{
  "num_hidden_layers": 16,
  "hidden_size": 160,
  "num_attention_heads": 5,
  "num_key_value_heads": 5,
  "head_dim": 32,
  "intermediate_size": 512,
  "vocab_size": 1024,
  "hidden_act": "squared_relu",
  "norm": "layernorm",
  "norm_place": "pre",
  "norm_eps": 1e-05,
  "positions": "learned+rope",
  "rope_theta": 10000.0,
  "rope_fraction": 0.5,
  "qk_norm": false,
  "attn_scale": 0.177,
  "bias": "none",
  "tie_word_embeddings": false,
  "parallel_block": false,
  "init": "uniform",
  "init_std_qkv": 0.0711,
  "init_std_o": 0.0,
  "init_std_up": 0.0711,
  "init_std_down": 0.0,
  "optimizer": "muon_variant",
  "learning_rate": 0.00484,
  "lr_mult_o": 1.5,
  "lr_mult_down": 3.0,
  "beta1": 0.95,
  "lr_head": 0.00642,
  "max_grad_norm": 2.0,
  "warmup_steps": 200,
  "schedule": "wsd",
  "decay_fraction": 0.852,
  "decay_shape": "cos",
  "final_lr_fraction": 0.0,
  "batch_tokens": 16384,
  "max_seq_len": 1024,
  "doc_mask": false,
  "train_tokens": 152800000,
  "max_steps": 9327,
  "dataset": "wikipedia_en"
}
Each number is 500 + 50 x the weight over the matrix's rms, rounded and kept within 0 to 999. Layers, rows and columns count from 0. Numbers have three digits each.

# layer 4 MLP up, 512x160, rms 0.134, rows 281-368, columns 0-159
478494492498439610504543521501446452482489472523468496560513454515539531488438419489513532505519557484504564545533471479426559495586531516407470538525568477452459499423507517557473417588482378523529524447541492523479470534506511538469481474553559351473483505536421559542527459467476419508493489539612455399497503533630428516498573513441481557360523517502458492536515490523386449520577448583657609543454572503518551411439496519406525538511562591515514526481565456519450543476451451
434546458534532516498446529512524523527530564514600539603515493405488479510462551493491458406551369457481575527440507459414480443570481581455373568581536438478376456505540586477509494545431491563522485564549527553391517627466476504440429487506381521506576545556448546455506494551504468540436477546405570464537541490484513514492494474494533573514481428401500427462518610489555544372468403541480415500409501601471369405538522483604513568487556571504509509500556503537454414539527535
468469443548571511480502527549525487515534503562563530519443557552510485575428505503541526416485438499475575474517496467507469454615514479553480551495456585483499425505449459535537533508500598507504481413502495500557559398529483506457518512418492525567432488561479545538562494499419513460525542479526539515529387456518521483503510520484489510635520501511497530449511479430528523423502484466547607476441405577556390541543431484448431544425507377460502516445535520455518478490513476
520457549584539523506604456421542515477465540522444546485481457504548490523455463493489495554501494555399427552506511534557400505550442460427451438568477433502554489502555586515473499510528441567494494485580516474508570539544533380553370438521541433548454454479535421488518407454501522494449476478470456505364541554523504499519540470453510541515478497471546454465590439532530449486567456522514490584555452589538534516495565468499500484517487507521479541508488619537546421536559523
471526436509536460473469542490608563458514507531517456442474567500474591593583519547532458496458500483547512404488558521488492521540467485524494541503489497454450382500410555431488632524525499515427483501487485528516570503496544480520513559540471552518454579507446523523516523445511506524520541533457486500516451481598513607631516480499414322560592430525482512568510599529560514464479488427439558488500544429522473556483459531332507456466480523523414548460411532560434516584489535
501465504498518447519544595429441580448498538460583527530526474504556534523536475443563539571479486500522526542546488605476514451475495465464511469491513518458453482477478467511445468454489615466534554554463451513472459430504538538533454432582471540562530583543485433502500439515526517531462530507524574485509556510501462391379484515410468488576482470531459494495436476569525516464527550464464593437455502479554429396485548530573577536436534434494600433458519455527548437520459410
540555493443519555437609445458413522492528482572467527533549452533573509519559487478470511428548529417462527535508534476500587529486512490588611455593521489467530567380543564497537450474472454505447485487474495491376450607520534504397601515509540439537486435542511495537556481503583417453565441562505512545412493575567467431524412618428421335517439547467442512469474513530571404488488518445502416528513515553467521460446573494470522445483490547529436488539551528562521496475538507
442602416411487509512556523533477547423424525528441549587604566474498525407560571542536520483542536568546486458441548482484462550437535507442525536532506420488455443481432532459522471485620510575476440545445452549454447531479549460508526550425426572463556429484560451415495565536525544484505451528500471503522509469459479457460552411489510518472503486553499456467550499585558528511447480580582534581431643428545468469537534507454431513450560454481500428518443522535548515509495555
544503461483527511479487460499444525393470542405551437488496526475468444488571482418610471476544543530563532486498493473422456491487563553578516508533502400450498563435403487469553517512495445464531485549484469496544499441532553467509513529463504476541481479432549524519505519379582530525457480483587576497476487465504513543532493512450533485613486489575455500505467470467429528476496413505596507552413528534533509530425452553494499521484494503488515570353455474548462443533497474
563372372545533468515464528480482447533468487538455363515486582447501496442504542484552493604522491545501544525535485476475453475454455506445533518516548515429519404538535570456554473534470515615409475499481521529507510583565591456558432582488511461504487487430486539399440466573509543492543401520544530485464451612554465463542515491503473454430522463440495455629545611508602534570458475516512521520534525428559494451517355491472537531470518536548488482410486513523577552501514588
483474495519445461514493467555534524469512493477386457552566473396521469587507501460426587586545494455499553572463548458454489561466489475565569493498467529537519566546402485558502493600442449488432423482525469464440534499505539491450477512588611499507394447491423559479428464647470503523524523482511519410541451526439524446445488469470564609513516539639476509508421469469432458475578476498527450462482555580597549553482461570405428423559422529479570472481536406537446511486447597
479540612477595528455418593519421464382520489438525483581417497511515504469432415535465597432505535444527485555443452636637480537442439489479456535564494398501500556450507521565509403453478470610551470466465462517465530542542470461555472455548480424517563488515500450565503440497547560517483489555563463541561473393503478587468524528447513573559514483499503475516434412513462405452471434461459473487506442423530522484464496552548477605467437404561511502532520587602508516553454546
442633520558549549512517470499430544528503500516520501560587560584640402541450495581403561348497522512381526454570487503477478420498478534460505562444478443502501517475545520413492549485365504574462462442506468490485483480472509419499571566500541562527488477495544469503532525498469504535522442616579508502456505465482395471506531495499446452517508515506514487552476543480483517496447453579513470455493470472558559535433522470557438539480504486495564505491512541481468564482512522
533595507446524526462479432486487392494555529497497518552507448465486529488439580451519476527491524392562554494501565438518536462579548423469486486519566491457487504492471497515510423456507501475492471484478543559560485517531520450542508606517562566512492488518503575440463459452544514467462542503578495526539587455513516459551431470553526444541571469437508579582490548588506498426470429517547467464541649487506478497574537551459480451553503499483542525409518511477488484510523494
491433483518437544486365391482512579508444446490518518584458537437482572527522503460418511505492442475440501462381538522401459572557510490493542484554448547567485489486537540458534438504477558477597458487558495406493586493558494525476483559503607400527482516489432595422521456519527460502500463563583548499502512471484495481443485512474488564359486612559544509459460486527413493498486460436450476493452553597520518575459412515491557505514547475483563484577506477512596564547454501
451571558524559492449494511511430436486323417596563433482514540417406504460567459539560484404590472465511493575402452536434520551464466502566476378595475503502558476526433525472504431500537518655475530528483475514436401478543488474467420475418572445539503527561561479413498440504510507468505401515483509590471501446615516469528530572459466465502469549477586488440537513437428528497545542449452479489479450485571497455460442631497464485569513490526479457571583527506466473530477640
493586526587484556416549461428553540481565487493540393539438557460604514491503449483509535509457436546425533556398508485395530584515465518493580436419489393476505552387532487513549534455525454493441540499554533556443519527479483521499511450536560468589497468549556485480537560404552447511494488502522472445470492472489453540550420539542601500496562398531459528512419470452424465574474493512455496548598545434581554534453488487475497560490457453417548481543474414447503390542459572
429407498480496410405521459561495451466518506399528504379582465492474482458527574456506399580490436520476448550558503527472547483581586499479484446475455517468497514469507493549445560439529495505524490495424481468500556464530460593527614498526449553516527528524465550535479566575523441614542600590484428390399511457530477452435522554479575414465537463457535499552556503510459519533574522414560572417554591503494464463471397482569518472485459456529534555398506459500509530451577607
504548513551497502489495551574479481556489556451502417565490425519585510450606568512506449469459552469589581557580483463462477475575537508539501409428474487539410497435500468493460462425456514453445504514492572540525550480499554415475492400465544427480559536536534474492458498533590391521496585561565482530539494500479459454540521508523456538531493438427473413458513483557497508537440470544480553406511479506576480520583560517549454530600418453571519476504456503465537463412462459
455527458481563534480416448505470508569488502522554480401555547615464553474444487364438496552524375362514460486485498439444478481457536558436424502484527477462592503495486552552561565527499506584535559495465491370538494495567468480482479502455528478482547450389498480547471523503495516591464514593535513548485563469538542459591540516458546524505475489509494430537493604509535532456488529464441589463463474440543471500530477417491369507460444394539591561450580485564572472481500484
576479478512512526476510470478605506556586363505561475618509447586567583548430498459467512527505477508520597558454530466546380538547538565381466485432464464580608490485548506419519514437462507431477442426544534599508575469529448593493451471440499426460500469472502634524445391514514482447545510483519564503518485494482473533472452391506555541418500487536527509583537521436365461519523530587530499445559471443553532460568454488451365430563453442439545473495540372523524470582478416
587523454490535508435376498479462597523519430555462489552499518533524470560338490560501503541481533421416432392501557578471459472509479523561478448357505496524379436513546497568520547474489528491526536488480482382559462491547478476462536477499488558459531481550542503516456475400406545526413477539478495509463457610501548412582523482505519535562524497525486500549556448488498482487561561565591562527523589474531501472527487566505505507591504403478411536348504464481588465543463432
423443474510485464511534498441451546510491462571540502506536469554404533468506538510478385499532563508434553362483455469513476532469468611493498565491502524574501526507507508409569507503548565566500595488562450503369449515520495509513513571412575456451465500509500523524500482576536500431439534476508504484503376540480406423532460491586475505473546463500440562440491504461480428530575460551524518498562440532460493470430485472542562457502461516536550530464510517533448527520592557
523526475499457405478473538526456512450518549401505375476498514546443435489479546480508531524684433527440379510480584526498551452557531565474452508422440529562561510484513535534451461499497423546438464541433534429407554540517548443518514491512462514551532481562573508516462499426458520603385590589496472491423501419643520520392528628433507498503508445514439502507504531410519506506509475484485423518455587481548522442498636485433521563401532494498451464484526547491550504576591529
494469480524425370461505475491582540466545495497469424567522496512510520511472528468493551498505431443487420542518559448529468508531497494579448496504564452464477517556526526560442520500567524498518510517475474482534525496444495547523543494521539476422473501515508403500428435420518512544504465470540427419538568463464517511491430559433547534561507457513559483564546472504550452505511442583496491455594464575429504512408551499551460522530539440473530535581361562526505473519526521
503407557527422504514438533451397530573443492366495452526488468538486497575560516527490568531479494555464494534498478483533469437443636434559497524434503500483505492505563502494466392478472467503501491511510564501520497414569428354547472499587467416438502328553535512484513579510565514447463526476559474552478406409505539508566402495551455504371516429509446558511539535445562494412477492570611611559479532519667513526489497592498518560493462519509602475492501442502492499411613556
481506529496525481584427474414487464402400507475538563488418468582430504532510501507515451498562486508438549567508469496502481550516446640415597526597462474490476522568470522482538461511430506440519587545447465461445456486447481389578489494531454523521495570461553467540458578530526560453440443594556470582474569512522481471505518433523546491553488530551457555538581532532485415486513516602467496514448454488494514505480497457564461416465498439536505476591400622495505468376461451
404545501514455485529566486502432469525449523444502572552504487454498505593508427454466503394443565442486463497421495561504586465651521465525460460586603426540432556408450485511469464453445506344458630417563591485559386509538528435523577511548533586527437581508549485533483481540479524479552497532401430472521516460539572425442399473480583527534494533519543572545474388454395523519501481512501406555598482464558500487474513563496530582455582520482399489529455485480563533456501446
489442478476469494553581413509532533564528606593527575501505484466580464511566541410554503497442521568502467391512499530623560516496400492477513564516579431487496436553579490422475492454516589448457483498505517438462499475500559489451476523561455504540510471460523517526431548445477629447576494433470479588446482488524478492479516501505449529555550537514515453397531502578541458459488518418458413520450530492507465459454529510587416487511535495412404435463458535407544564480542387
441427492567466447471529514490523544528487439480546448549471557551444497441481502478477512477566499386445490552518626628518507529472538499401520511532492455489504495512508505509483627577477540513475470478472485553507424516474506521435550488499450530528501514553527528471548524428551524522519568545450499470527474492483508491499484486421411575569525558571509549447517499532467470468520565468610593500492578483524527511433485462580487480525473393538533443427450482543606388608506418
484477466544545542510506503458520463483484429495506541508416589439511510460564501570496504518580492510459510530503479514496511481438511556518515581476544451527493471447530495492462526448462464503583455477555473535468419518514451451411485531668461480494462490507478461418428510504410604538473495436534547575495433541501388578506583591509520466501545575499451492562545493473538382550548490455520511572487462521511476521540502470520498427598481548476464393488494459510474488472514518
519527494504607557451486437585480439533470491460493526469488484511452514515555492530447509457424435505572514420394495517529485501562479561532519483530519571508431460501531508451506507481504545586501423507531423456454433484615509422543520501394488496492531540480476526583455526523554481486564456442546485529465489614439513517462474518570514530510395474527466507460480606355498493461535460615499470583549500537532510473505458486509468481507458585509434499500598560429383562444415497
544496414442504509589598594502511439538486534537526476543425484467517580469498543516399443470519475557527552498510489455563492458540508466491556528408563511473431540451488496428468419429473549479580474465529559517421507496499560418554471496447525499531551428462507541442501566484492504564543499477490496577556536569490476510520571563487464543552547541456546498560382464517517512509407455502527443559413497504550535472510478463573455490561415451496482503420493496535476517519497545
547460501562566480521486545562535453473541508510509539492503454412479469531517509539497516448515472584564559429509500468476410463513511562503530520468470468449512461446498575465551432590520429428477525519466488555464535552557506494511570499423462480485442488401493527435448547465522576548581533441496466427472465471419548469534501483511556463532487518589422522522393532462451482444518460497494521586391487435498521526522479548555465512518540526510595547436546465501461506441470589
489502508484424526543491502517445408504473403457501496387469461419609538507459497488513421452442516529484441475425520525418332387484550511520495496451485512647492585461416588511478493537573554556500447438529493584475496539558482576512544461435523388488498543453519537550482549439617579501508511521489439419478391516459517433492511581394481634533544532468572449548571479601469524523461548527560433512483461601515453550447544471517500439415517528578482505540506519521366540488492521
498534526475533475486472588492546534531466614508420460403562560563521441488547565454505494477554405436537508464439507559563459506440491521494476598490486544532521550493501534532495519531460421477536489494457566456425497500431515530559540577456495472547496524552437434576485518471593430529560551515488501487498458395506503482564552479555496480536497519499554467473476513546569465444497420498403496554485583475534518475531394453483504493592487486497556542515531440500527542376523385
533433583580599450581594588521565561535558488475543566408584485490549462485473435415497551399533542579499521583464481477490544544600518454407430444466565557584561530404461541436427434531543477398498435440544596505489488511536492464516542548511479437477568487476553496448544653461372520438514574495528526511513420467535471434410488593491548541479486488476433594416510490459530544498455437476406581518467432589481441424544542530481515519468473482530509510502476480469488387607528423
464486513595492568504478516360505616558524501543450489447500523482536571566499613520465486518485364517546532473505501491518451426455461431526400550491537540537543502554491455550514487474406544490456606485428517577494547580497445561491473544535508504520472519436483410508489432481473467493522469501394540479544561486479492612536481529557534496433552518465556529520529581474455413415525451520552458538465443537497417537422474460533518508544421594459560452457429483508555463484493454
550516573576405552532484473494457392473463548544482514574493456491505452598577518549436539516489518548514486567408480500490488541465574500425431531581501447385441463529474530471475492473525531440484540470510509506469516489510513505439492375525530465445466430473509560549381539492518490525516557522472524474522437555626430484536507509504537508486511404470432442516510384557474548514483453535465532471501648482504283514611553499539438449485574522445469496562588452451501444419459536
442461586508452474534490470484539495549528496454484470519414553414505510489483523433552517494453524460502505500454606444520568573437560451511394561478563458527515530534618562544425519529430542505513545483487530470518636448581513488472438414582559477438530506519608519526459562459437505515476470457468513461406472463478474467403514556554422527589503430466480501489444502473493457461525434495562464545506502565480457505580526517656473555489466529510541471501505483402412550478407522
574550553560481614515544550398448473540473462422494421560448437446524583563436419455621498504524392549548473441459427457495472481534457470432543518597455501544483464483416516489489481481425451497503525493426411517483431426533454531444585537593525473542464546483491481475571475584540499554437636505448596527462506467477404449455508588517402614649523439424542553461384466510507464451539485431449443510509549478509500545460412503410540413518521422619478471531374613514605472473522522
480476462483605554458475498558463580603445532524449451564558478428507440468490508485500644485548475490538395460568570528480512532458471503528486540452569541478514454461522411514434522563440543495532415540567453500540477506447538559528591537555487431512509522554506564441549537611512591535527404455429526515522447620449476512417421540457512531466504448486386405433470453568494555493524470508560483528494498535518491533468411491551408439571513499457535486506460511483432554422532561
468456529492456463506501567585443488473473524426523435480581485456550477375459519527464513534512580444435542541541467429508468479486616562456442503459512526525538545449479538426473434487446447503490438592440517480418561583552503491549524530539480505429579518431457475517380509562584469491546574504479438483459497561549591514508547480512479482506466490422544442525452555504494428554529493398429567555521475527563554566511478542505489490568444508471440465474507426468566465499564493
507495405533481496548528510548570483403528534489456593461469620412538455564509598521524530614502497473546397517534471559520471623577432443529501422496434478442505484531489526593451421505517534533448451474552519449545604542470558472457452493514611572523462477594467499594483549598539527589430525573437492449504469506550491488485544477587510397528463505485495511490466484460465496449449474530526456459492411464540559602495487496556485486547435498514446482395440503449479428484394437
502494570489577519602558545471441476579481559471510467548474547489537495498528549517515421494516529491471413536504516391466429470462503417538482531525513490414542452509540450468502472534597489440554522522485565409458477482441385571386558487507458545461547465447518391517477479438460468433553536434502481470534546516524374499590508496511440600465505494418503540420496517484556406414450434535507546534485581493487462494603484568493502529509534528612416594481534498577470469481530488
425507589496486563533479525556473503489479557503526580507416561558471533583505449500470517475568525532554552472489572436561529447463531541506565431482491503423556459412545491503516546498485533414429563517572488565460488471592540434539523429515553474483492490479467542583532426476452492538521437509451393471544471462583488439515514491535474492523415465613486531523600487517464528477435514418509561500458494435547356527455512469459398470547476463528584458485425431472534522528519497
539440446543520575508499507579447519504579571549513488454509634452473589554561492560522473497544497488380619534468479636484480446513437516516515513579497521453569549506506499432500558501552511449441540497458493453528478523481507387511513504478505399468519524407476434518572536537435513467483436552568503538435498564556447540462509468547448499367522493539389501523428600485470542476449452457519565532507537422525492529477511485543499521554562542478459513498506449615532457478508544
527519475536467502561512489528494504580569508352523464508480449583467484562519531442478548432436551474566502486520396464534451486499497527457501435520467542571478506455539539543458526469506541418613464544425489573534471491503466511546513414602429434417495492466517483566525407509420496549538545562486485541512464536459479506491547519388528603487493595541528444535518450412566415528398590474552499448501493558545433434510474542454447453531465535568530574462513470492432488488456406
514520486495593407463451512474502505506525523524526503414542538490525496561450503517517576539514417488493528484566480507531539535477417576471516525536505477594596501453560488449529537512558515458442452428494473498493457463563544548571488468541544546577526517562460496477566471503530495507491502526508381427622439552448496524562486472502574461422474442592458474517423539498473508538547618532456438416456546524526533542447505530540505511497566429533485447509415554490489398471548477
483449547400461480436447507493501567453435469485509609409614478569504506557577557467488564533512501482492530531377544612460502505448558468435374500513494560437527533416528470470514515503524530471562574547466566478511510531461527541444569534537443485499442469486451479500474520466506590477490516431491491522502487487575467484508559439531500541470598592525451478519469513491521482460505539477424640494455522504515465533520467447500409541510550423490543515418489489412494578483456526
533487501428509487471553616505469490604508533478487560494519473400531468531556486516391502490505471545441541540437437502523501517447541444484536482478488497630522579472537536485540435540491463519627426487500502515477494578503497501478585445497542465488515533499532371477533505477489574483470526408473472449490531527491453452454503491537444474500519529521579442419503568499553474474520574554480505473456595469607407476478583499470521494489448591499491436466558510495589454487456494
495466448449427553420429467469553530444508437542457574565507492453555456548523511495494525416491464493434455550449402552512498591485499557543519490531471465594421522459596429526563467553413575542449388493513451487485480571649617632488521480554509434485448507497480533526422628486440458450491540502557481447566493430560475530600548457396557470456514517536528546535466550439487459423491461551497532484502466528506492499541550539443496478444568563552434428491605502402392425603543530
539591509537527492507555439383580512535511431483563534465514498589558467384540480515465563500587533569496541555398536470534376452461499439465490492393405484465454518553479524477493534473590470440512528578516519433489480449515439497406454486481453513539592447486431510520474409575481554551553351597549549587430430469441449512558525430470561524554462474401549507580514501555504492375437500504379472422504555635464481498408480524643523645599513558526409547529473483487466488537435378
446593468586551509554503473497442536457534460474477426578566465470540440459501551529496497614548547500546486503391528488457573520534501530436422515423445452434548520484498484552525427510491499539492444482479479462468530571506489545529503555568443508503514518578453489431549441486462552535550434518459477578559523462503543459449517473474493516479452543450477483458439426473478496558574505453540561515521457488503520462584510463489358447481493468409495530444451512436573612555533549
505507447528497485509472474435450555461517483434447586541474609475531506474507525490577568509563533571506427454431519568416542514504479504540486426551497585499463440524463467466503441514552590513470479524525502414522430567568572535486426503459516552496436533603560370408471533532491486514427516507413470582547480537521532515500518520449497497622432448499432545483449508474495443462474553442514509533532464455596614531444443603486500536472472553470494528440484590569426499493479498
482559536515600431539619524453432476320448425638577522388570529477556485519426440584470456476533462535451510533467436460437411538508560468464554581480516540539544504549513540371539396500516543530504492386409516493472472424569470567501592506509426476414519462479467452556441455502492489578462521563447515590466458529528526522542516472489486485429501574524450472530437594416557458450489438544516433542506547554479612554545446416553486409405559425502536444496511591569523500511522561
499510373480524517557469594500520543510492493521511508514504536424388515474608487510511471506450480482437474591518397436481542530529527492521536451423540554494525579481477548519500436480542533448439565463440469538651464413412529491474468395494503541463538478567452424500484530430495519544525530507461502560555602515457536444442538596475506467605487599425495476503532449560469438445463575515474459489520530567495514526529538592565531574498498450496537500437423450466504502596549594
451516411479439468547475486512540493531407530527534507494560585506508518557463546428473517447538526530459475480573447509533478474486532420477498472490505491445493492555472481446411513543529522613425477515473492481584425436526495501452501536517411516588465483629528559567478514599546494504455491452569431539545435471545593516472490465538426395568602463481494545454538470443511372465577437395556492482512425516500555546444556498467590506436518525484483494513507518456564504544399421
595534523367432452505498547547533564470481555492476518409499544531487507593510508536495526485554450461571553501438429564509526497506596453533375445439523513438466523531522445403449536522425422484471396543515495556481508506487471570373487604482495558529441464466519535457432535446524516502456470491485504464595489521591449459460459433403430531542433516509520444534498447598549500522462511457500466486546521405626416496540523426595446392515521465473532587499440512463459479553493501
513422465554502436385446536535600488471473477543569559475494492523548537470385582477483401520519419533475535594477446428511534509607459533588492477505513532480478417505501466574579485471505540430412544425484494567617557559503498452463504459495641502540436528463397532457479473412538536428489473432524464428500478513534409541507560493429516469504551396399586350617489470587544448496502517549543434548563565435487555561462418503481498458487542475509483478563538502541407479476436525
448494444532556495569520558574453426544370499554444544449553524453612492489555487466522601534400527559550526538453379491538510465481560531502555574472458406510510573443480563524490353512469489473422517515475566548495592538607519451435461489505447503351516529414509568537428609435459491459548536417423456500512390525525533521423469467526534602534444432523511541461479463463619418473517550637464484481486512496530468444530579545530510537424508503492491454442526397520478409527441471
472478487471471480450503514532474467446487403419614598523506457613512547449472497574550488506491524525514451561512504470377543522494498476513461592472509504397517428446433486458486536573408552435443540427522465572539573489499559506488531505524506527504476514494531506533503455376442468574528473521502485468452502456483522570405561463503528621527506442477491469563492534548580473449536516451569499553578463467561561548466481520527413432460515459538572577481485554537481571496463521
487535379519441542572546455477579521605580342559535470532455530466481549513485498455423530403493481408560549546447432427526512605529538500541495452476475562522522563529546595470481543541506543540556566420521460544481538528531591384520507517558540568478480568496472431525588560546488440497481496431490478493458431416420584519422540517426541530514527489430494519545485478525565484525597531426474462457525432532429528506498491597400511441503476508494571461583520527435492472552441561
564511508444551483480616488459490493516518444503464503469367599522487466550436464483460587428367377519534512561462459506459533592548498540465520442484524457392443615504523482468501480483478494584441476518531535447448556534476506509484582499543534452561384517586520477484583503536458553437372434455509447523432524546414472444444517522524486416517519486433531518547538481473508458493552585496551508420515531536652571573474528518548539410506537480498487472431502490454577541487455430
552604607472537444505483439501408532453421541546440490533448490535442491580474531457467565475507522433525576521501458522565485526548556554396467528589454502464511465561525460443494477519415589467491496501562490488534447486484570520519395537642593521548540477433420479512567469524488593545625410564497517613502534514558433416482544516491443531588607567530503463492474504501522427493427513402389410498405614507525450469426472441540513513573546488409554480484505545516386441524511446
488534450602431502518540471387493552590561491444416412516502545475476556524506439497495473502535451512445567544470509531489508416419574547530467413578484488507513532578496542503494455422580438506524448563515529565476505571450498475531505521534445483468450516461488518490475445386568503540566545577396503519610450500593572433569517450492461540488444421567546487551461563513537497573456478558413459458463453510494573474475446502480389545545494551442534503524549418497516533445503534
591498457472480466529485455463546483488525483440615523479564421497468473501541573442543523472416486477541402562489534409551586409549484587461472501545522480474450560512509503461432532489539502422495469496481461499460534494439533470503500547497468570497558464574472512487559460489532513472532515502437455512508509529456522590448528468460592532494527478567571462541548439461484469408371446572478466607554514478506587551554562493480534459508489481529478564505546606609475497548477481
459494408517541370492567528544561383540480488457465538559549445480553532545522493520550496509518540550503549509438482527443439412527478548484554533474507543460466436506414560501487483589545519519485437444520571505527428466564441490569453606538570429438448532487483489468505472455484397518390577472552533458481525447528532513427474557535497417563488554528550425484468441580472506533455467443465511475587506464516496506529522493438501467394565527477523636477566501440499429561471551
505460484528521501519513478390506434531550468535561459436525554436447461517558502542490438547627547552562483486433493371461519461507478538534569583517441459544509527488377590477556500517489438549604534483549398502537501429563519542516592478535465500508522643489495513492510506405557530536554522523461483529519452510458445504500552487542571460416432514520626474606489463561567526484515585446511506553447509571410489496460529441522499504582546527487529433425441443546515417481442472
520538516444429488453564471547474568515578600504430506581558493616395572549387468445435565523525495463486643500469431452544484449539532531527458563532498526600478468534440536440508405508475347403488430497557504455509534581517487526530508556547572536468543490444455461540491479483475522520494560472506505530543475492573479374537509503482522480556490543425499610465468516507452489564385498493522453567472576348511454440543410554518594423507418443461596437455494519471527436464490451
466494445450555440526495520569431499521497516489527536519409450509529529525509505469575432536502479580486397480552539494452555512536473506573528545474587502495463496505548443526400507500525411494510590478569533509505452428509486514539479529456520502499489512446483508497467593518456507426541480396469488462524541570466479507478502538479505464531549565508556505478564394530411546485487478540475469563450652455534447543540481451508535496443501567460497493510567555515564459452525505
506418569417593484537547418445595539478489533546498476562592452572515538487506524330389555542434444384569483480474521450481461483522484365544446497517469437547595535575489534419502554599586464497513546420485447456510543492474460471475463400498652511539493464502564498570628491630551394354587453434453483498469489481533403500465587502434540560616434570483463512492555492392496401475469471494536519536459488446609499523650468509619558498538492511486535559475513554544515439418503487
531642487565571526478451468428485476474492468430547459472490494537470452446511515532501392498491547527477535519458517471511586470558503495623476451489478504503468538577441473395553525429522528477414521515572425497516436494522497467437504504516569490539500505584602612486494518510516569464596575430499469578476551445443571453428430481538502570504531425591491520480505398449509470460539482523460491444477476514366459496440425418508551517492471606569443586457468464484502454438487527
430536506495394473546546514488490457535394471577512571622542470484471568508529465503466553546496477536606558565510447495514466459526428519491532534498482454471442512515498487514557414513487486507420452545458495559565507608514560496419536503435509526550504430427469458536463438557543435469508491428451433482514516498414516517429444425522555435554532517488459395570471481522579533427516535510529471541586476499514462489427405523475541444517551473426405562498568535549503555448506517
464513468550493493448542585477501493474617526503472413494471505534532482487490510455481516532512596552502594435535482553478508486493372513504455478481479397475443504476496481569458569428561493482594482496531440559434495457532448531494497515533522522463444403472547422510463483547506402494529524502481497635573535516559483568491445427513519512518435499439523480500415500443515517492487477449509489550496511528553589455451506536590496537602622451473552491470419448500473486511504494
440529536516526498431425519476527499508578489500470482506584431574479437493449483503533589380516418473510488508477536523504482410484441403598459591534503469432520439467485466484484510461486529573465464598552505491497443458453602536507423500573435493496634424474538460510519525531493465579569556550497477523453525472463514462446454462537562578398549469561522526516524503486398506446497526545386433591495482453517521531465509456572412492497526534566589451494507530460504554429504546
443454547442608385537492545497501539475506516404586521557527499518484610419564544551486513566454500481487535507448505535451547437596516508508460469464490500424494449526475460533461394458481507559456479505543517477498493472606432456528519467460444530519572558522454600461539474460483478521412532482540552542525545503545457483435493583582540469449567530473519560518468535452436525414576470508441515468518436554397421515440556471506439450508511469515509612481490543450432559514587579
516517538500611444481465561434509564550549531516474495458464541462473486471464482509441518459500501526469472466557506394431492480576426551472498470501458556532499549437516559568482469493492537489430503547493508576603443484432414480576493506598578488502449477486531462488536497473549559541545523471517512510514495570603519449603546458470433538451460428470534455482488507578410559550495521556468466430467467509583555458447516514492417541516526524437571538500422570452468471490556588
491526486608504418488412441572433484502481464512374468517511529467460577541475543574459559612469573544513488516459484457498530529478451500538509424473463458497466538518466503505475569551492502455496498538471577473457476513479467475482483517476404518504544400580517585495504595461457483468513504469523499478482501555413547509445588554452503508479425472515473430556520498541393550425433516528483449597423524520482522484547541550471395482526589547528478585573484446453563526466515456
519515529493557519443559505564471511494515457452481557529577475465494399471453561510569404461461453462505495524480524553592472550493446523450544571452539500476564472516530562522439494486508532493592428452488510559423464492482506546431530455603555614484471476553530334565521585490496589511516491473504620555467456491486418520459548463441539442482533537559536403514527439538476517420403396532545364477554533489543434527500528438517477533524524466502596489414480440495541389447592468
513483457540495455486483451559557505517563509528516570489457516421483534571483412502573597507473517491449527559510546447448497449544470633486469461522501446553485565442427533548575442440519519500565465475565457476480417631474443491538445483503486432521503506553558542556415465422482454481486650567511509475457550500537575492494476507416526522520486514439515521437448576529487452525514470436528555485568538476445443461563524499522534531413421531447472389501561475544418469460409565
501642431466556547537522537532515399482516543437598505481539488440588395567315604536496449386595519450504517489454513502531486493530469474535387433569528478518507484481466468483542538504555542452436475481529471471586560456511418429519520512530598524578504573531521543480467498479567526468503558503536473471510478410463490559499471522437454504488481485519508484504469471613498516447519539431605499507542527492540503420452515610421547455507578506513414598427480470475511433472500487
573524447463452533439493463412389555451470457563452463466561522460495517441416396433604592556567520460441552515529444371438415549510544482479609508546592554563503527462565524473441546598525447544537574500463452484561518489445505506441468445496499515511512485482438609475441581589546505534503517485453519453481527624521417460498493484490463529530473443423572484526529618517477370454638500533540475462481551459471551476598475579521488498515465487449513484492560583520550381434528529
534390538542552476457398628532518462544541527441483554465491473517478528634488479476610529415443550508491474473382501492521544444564521614413418548530445522505545528431586435479469521530475481561487427473422621544585486426627539541504573409533573421541401435528487450476597466528573570438496461458507462440571420490566486518539415575577433522543575484445543505477447520594415588476536425607520495524446479463584457453496525503568487521500525518605518524491497401501450538497459499
555622476525532584478584508588656405508533509499543482514476561484414480415495513575396480461438583469474483560395603369495464547559526530564410504442562524454466546532543498488510592611531422572596474619416432566416563444495514551504460601524466433511592450440562431433540499427418530596599581497582505476409539452470352503474488575519420493523576545399433504501437548557387477483479453495466457473547589671437565505566450495443498537525516468467468418516522514324553444471555456
559480566424389462472415475483412445424539517541518590421485439481576507552439549492548561537535544519513523435444487477467438435556491517559537553559496421516527474541445512494507473494542599457430613585503472508521467469474535440464458540535476548462441405508601558562528524485550443545543531432462480615389490452517493545458422504554440431479536564490524555525489648526492366468584492446533560462501493575489574489498420493531441518460503437484563561542489482451440491482579558
442487476479488482506457480493417526546502537548575464468531424531528522533495443525536404526515524514556451526495572399444490537536472404551511498492462478510561485433491475487531468568498543542520477446541567524469506553585619575491522504530543505435492542481545510524462517425490481516516528538542459613465464502407499425533539418515421569467486535496550465534570491582549495453512405595440570566570528495546414530493628478492451458469539499543439545481538559508563455422558517
562510491527476408471563546409465540518563548513549548512455499496503548514566538547460497531526521483486489512464497628532530563469506498515490555521579501487461608482462576537522500489481482479512520533465540526552531536483542575463497492528460591494428570491471511521500439546588526522583481447488458441535518451468520504456554421434483478531454522486528485530497509461490488526522464509499416452480454439490526533477432513456474483466549551545564572507509480501481506377490421